Part of a small language model's weights.
Size: 14 layers, 2 heads of 64, vocabulary 1024.
Architecture: rotary positions, no biases in attention or MLP, untied embeddings.
Training: a variant of Muon for these matrices, 98M tokens, 11905 steps.
Each number is 128 + 32 x the weight over its row's rms, rounded and kept within 0 to 255. Layers, rows and columns count from 0. Numbers have three digits each. The size before them is the row's rms in percent of the matrix's.

# layer 5 MLP down, 96x256, rms 0.0578, rows 55-76, columns 0-127
096:128120201124147104149151126145157151128107129149120151167148127115124166091139094177188101121144175105150095094148114080155112176141134117165136160129105109113154138147165107114161135155173149114119080171078114120099109109109115172119126142159095132123019146108084107166140123092165087082114126105144095113160080124170108148143143091138119186122150125098150132171100095138169203104143
094:126085134106142117136139173131119111078110084135136113102146157144143165087100076149149126143167065123150119086144126149096092155154120087108136163084120067089092099095122131166145104098203090133104142182140174070061081164062155146066145093167157114115030138116055191103122188174110134106186143138149135074186123121109101144153151119140113130161156160130168162136145093185153072078152
093:112102076140180143124068104122113079116140157056134078085164080131119118119146130178130073086173107139218073078146097119131112080116181125120115168059149155116081142100126129102117120154143070143095118191129114077169129123158087141109143095179117124154077197123105123132123102139093124116159162116102178144149188094116111178145133123135150095160161075154170104199142184102100076113162
097:129108105100101140077145127131108150163175097103123157069083110084131154071096126165056207157184141132105139053152110140107204112147082104095181136150142121128149083137119120124141126176133171115140125197156154141140138116098141098124080136154141169132058162135106134129134144137134151153070086131160071145177109107157126107062103140167187151129120158110143157158197129169161143132115
113:145180143084117183147186173142157084095119116149127122113109174109086142165138144067120156136091084148164083154119083134127108130077158161101135142175116174133110152155103087154144114111114177174079158144074208164160112128121074133135178118095107090086138137126150175152130144120208170148170112086114143090142095125104147161129105143113143142131103104077179142085153096137110122119127
105:151130121114132147124160114119182150173144134093104102160124162184111148204162134162121116131075165203165131087178088116147073121105109129120123145118114172135051133128114101111105107124131125157063109100147087151137077170115114163140129120123142146164166116163168185089137060159147194166113119174097139175111118070121137104166179139151090158175140130147141139089166052138144153148034
106:112167108139099143134158140160062164093130089130126151155121156081147107122123120138159093132137087106074143169129174095120082211101169178156169162084134123098151183156142160114169167191158085123169134078148126056069111080186103166080139108110146139071140098147144139097130143126058137087130143130107094097124119137132095095092159152119092110096173204134178166135169086127182075144113
100:123141071133149114074117177089178100187135115166136071100087124128077155125149152131181199165123118131174092134097092123136117112151132187168142107089106112142119098115145111151076119086155116186101159163185168060096098144147173105137147122125136121133102144121158121132132114084128123087088089087099155161086177083108123133094122154101129104141135055131139087115188202090078194103126
107:098151143124155141145065123129125111180116095132157132136139087126115143042102144145166087127170083150131153162063169180117142138123123162213109129158110123124168137096138176116109091178174124104163187157108159118109089072124145132104085128163070133126161116123181162147114134072110161087096173132118193204096127165082129165160137109101145109124116073090208154102115150074157064154133
094:125110139141168106127130156133093156111116080114112193097123093131131175131087129101145099172123114124172133149123126157141127087111158105063122194187160086087078094116149108180100105152106087103080132119112151077180126104154105126064118175116128132039143075113108115101097196101142127170148139087118132141123138100051161129065163132180105174076147094140123171123129145155101122114165
100:133103128094123141085154157123164152141154133138118115127101135130160137141145197112134135110131062166159085116115137129101123133100151112135128100155111089146139145131151102106163114140124138145073099150075161178131121173094125106142086105143192177094076094138144148116127152133155133092132109108092126103138068146063115176128134105106117146075123158103064137180158125137150150112164
103:141158144193133183125159139155174135115120092152140151129099118134103095142136114103074113084101134113146163102106187127154077107186104124135058122096132149108100106177190122149148172096150195105196166139174123157140093104165081099060207151099147143136188161149068148108090114114036103076085165125147123090112169140132083151170110141128078093104072114116046162136118169159135123100156
101:125104150131135112060174123095109159110076129082148168164142128165123078091105116199133153128092158151061154149134158074144164124066129113146155129110117086166108166111124159096137117110097140122120124096186135132163135110087071121215100135089116130101127125139111144066132140155112157160122093124183199115138112131165125142076094136109142103141127126074146136147088050205098075105158
095:144145117137196160116119140164189180095111137131081095120157116133099118104093129120088156113137143155154112102135159092095162164130116181131146154115138151108156112181169163131137107117166145123140088145044135180109172083117195100202151139113071147110125112052160184095097164169135161079105123126082071125191068120155145172172104139128150169125169091107140136135127123124117143145154
103:145052139159153193135155089175117102199154131091159165119159116138144149091130091132099166151145204123138108175124159070147148157143064113164105077120144186183117114086150151144074110082111148059183081159129148132167169171113168119129177154128155085186109122084147127118135062168180094110157092154142132115185096101153174149158132139127128108132104092158118084136135104120158139120097
108:123133158150098136177117078171131109161161225147106146081090127141139121125135163138152152130099110131107127165141071050131133105176069105160127130124140154118120078099138132136090150098113086080138135146118132110166145170149117092169090130173104149161196114169133165066101152102136113147102154156166098108173160125134099131164120108121088134132063113108141115156123128066169068106134
104:082061105142112078141164119161135138114157046089098109100148148106074130157177166154150179113172091117158129120160122120135096116160099058151097142082134120146142158150065120094166089120140126184111069130172157132097165151093160159100128150076127123088157158120170148178098110139103110126116189167061137103069141130098188125162068101122117109185165166089130162073104107134152135118062
100:128171083112073173160084176102172091176143077092102077116174127099083178084105122181132156125120148130111136088121084160158140079125118064116125115080139088116112086112149175143100170094110110153087102166150101132161132147108106132057134138136092067128105161171078079097157109070121137107134135090210161182123161126131122103153062121086140146122144137132142099153197127114203145118131
108:133084185174131107123153169154105160142154205080127108141108131133154140148117093055118131112132067130081132114107125125127111089138151145074167184067114204111161118144083099158161159080160176138094128133071113122137137170119134121162080103094152115139153067164144167190101135130133116132161144122118078160139118117133140136104099147088140160082127174144167215090166139108136116115108
095:152092141197157136115119108122121102140104137144186181144139072134126102084130143072070094106093149157066200123161150071150116150168101080139171121181113139155199113132181125136138161194176115086107181122185158179126104106097135053106188162092142125149170193075129145195127121129091150174106161128088153146122155096142162093116127174184133144152139102090155118173157180106140096130077
103:078131134176133141158108161150164114103107105158149053082074125141161089169135129099172154105067157126145114129088100175108219153118100109136105108137125139099174068088111093068115162121102128148144102092119092108082114124193111145141128092153089088135136112170191125129154137115117101154097102128143090149122095166133053180089142114123149154098142143103118115130131109094173202149163
095:126120139150100159115162066109114170144144109125122095104105140113175165114130159203130110114077111155049108112158093071127063100127163169120144107151138078139121186111124086119137138112165134158097134120162138166149119104121178085142121179121120132127135106069109102073113171157132126108135101125122171152147084144172142099124143130093193097199160128123138154088088128114106132124208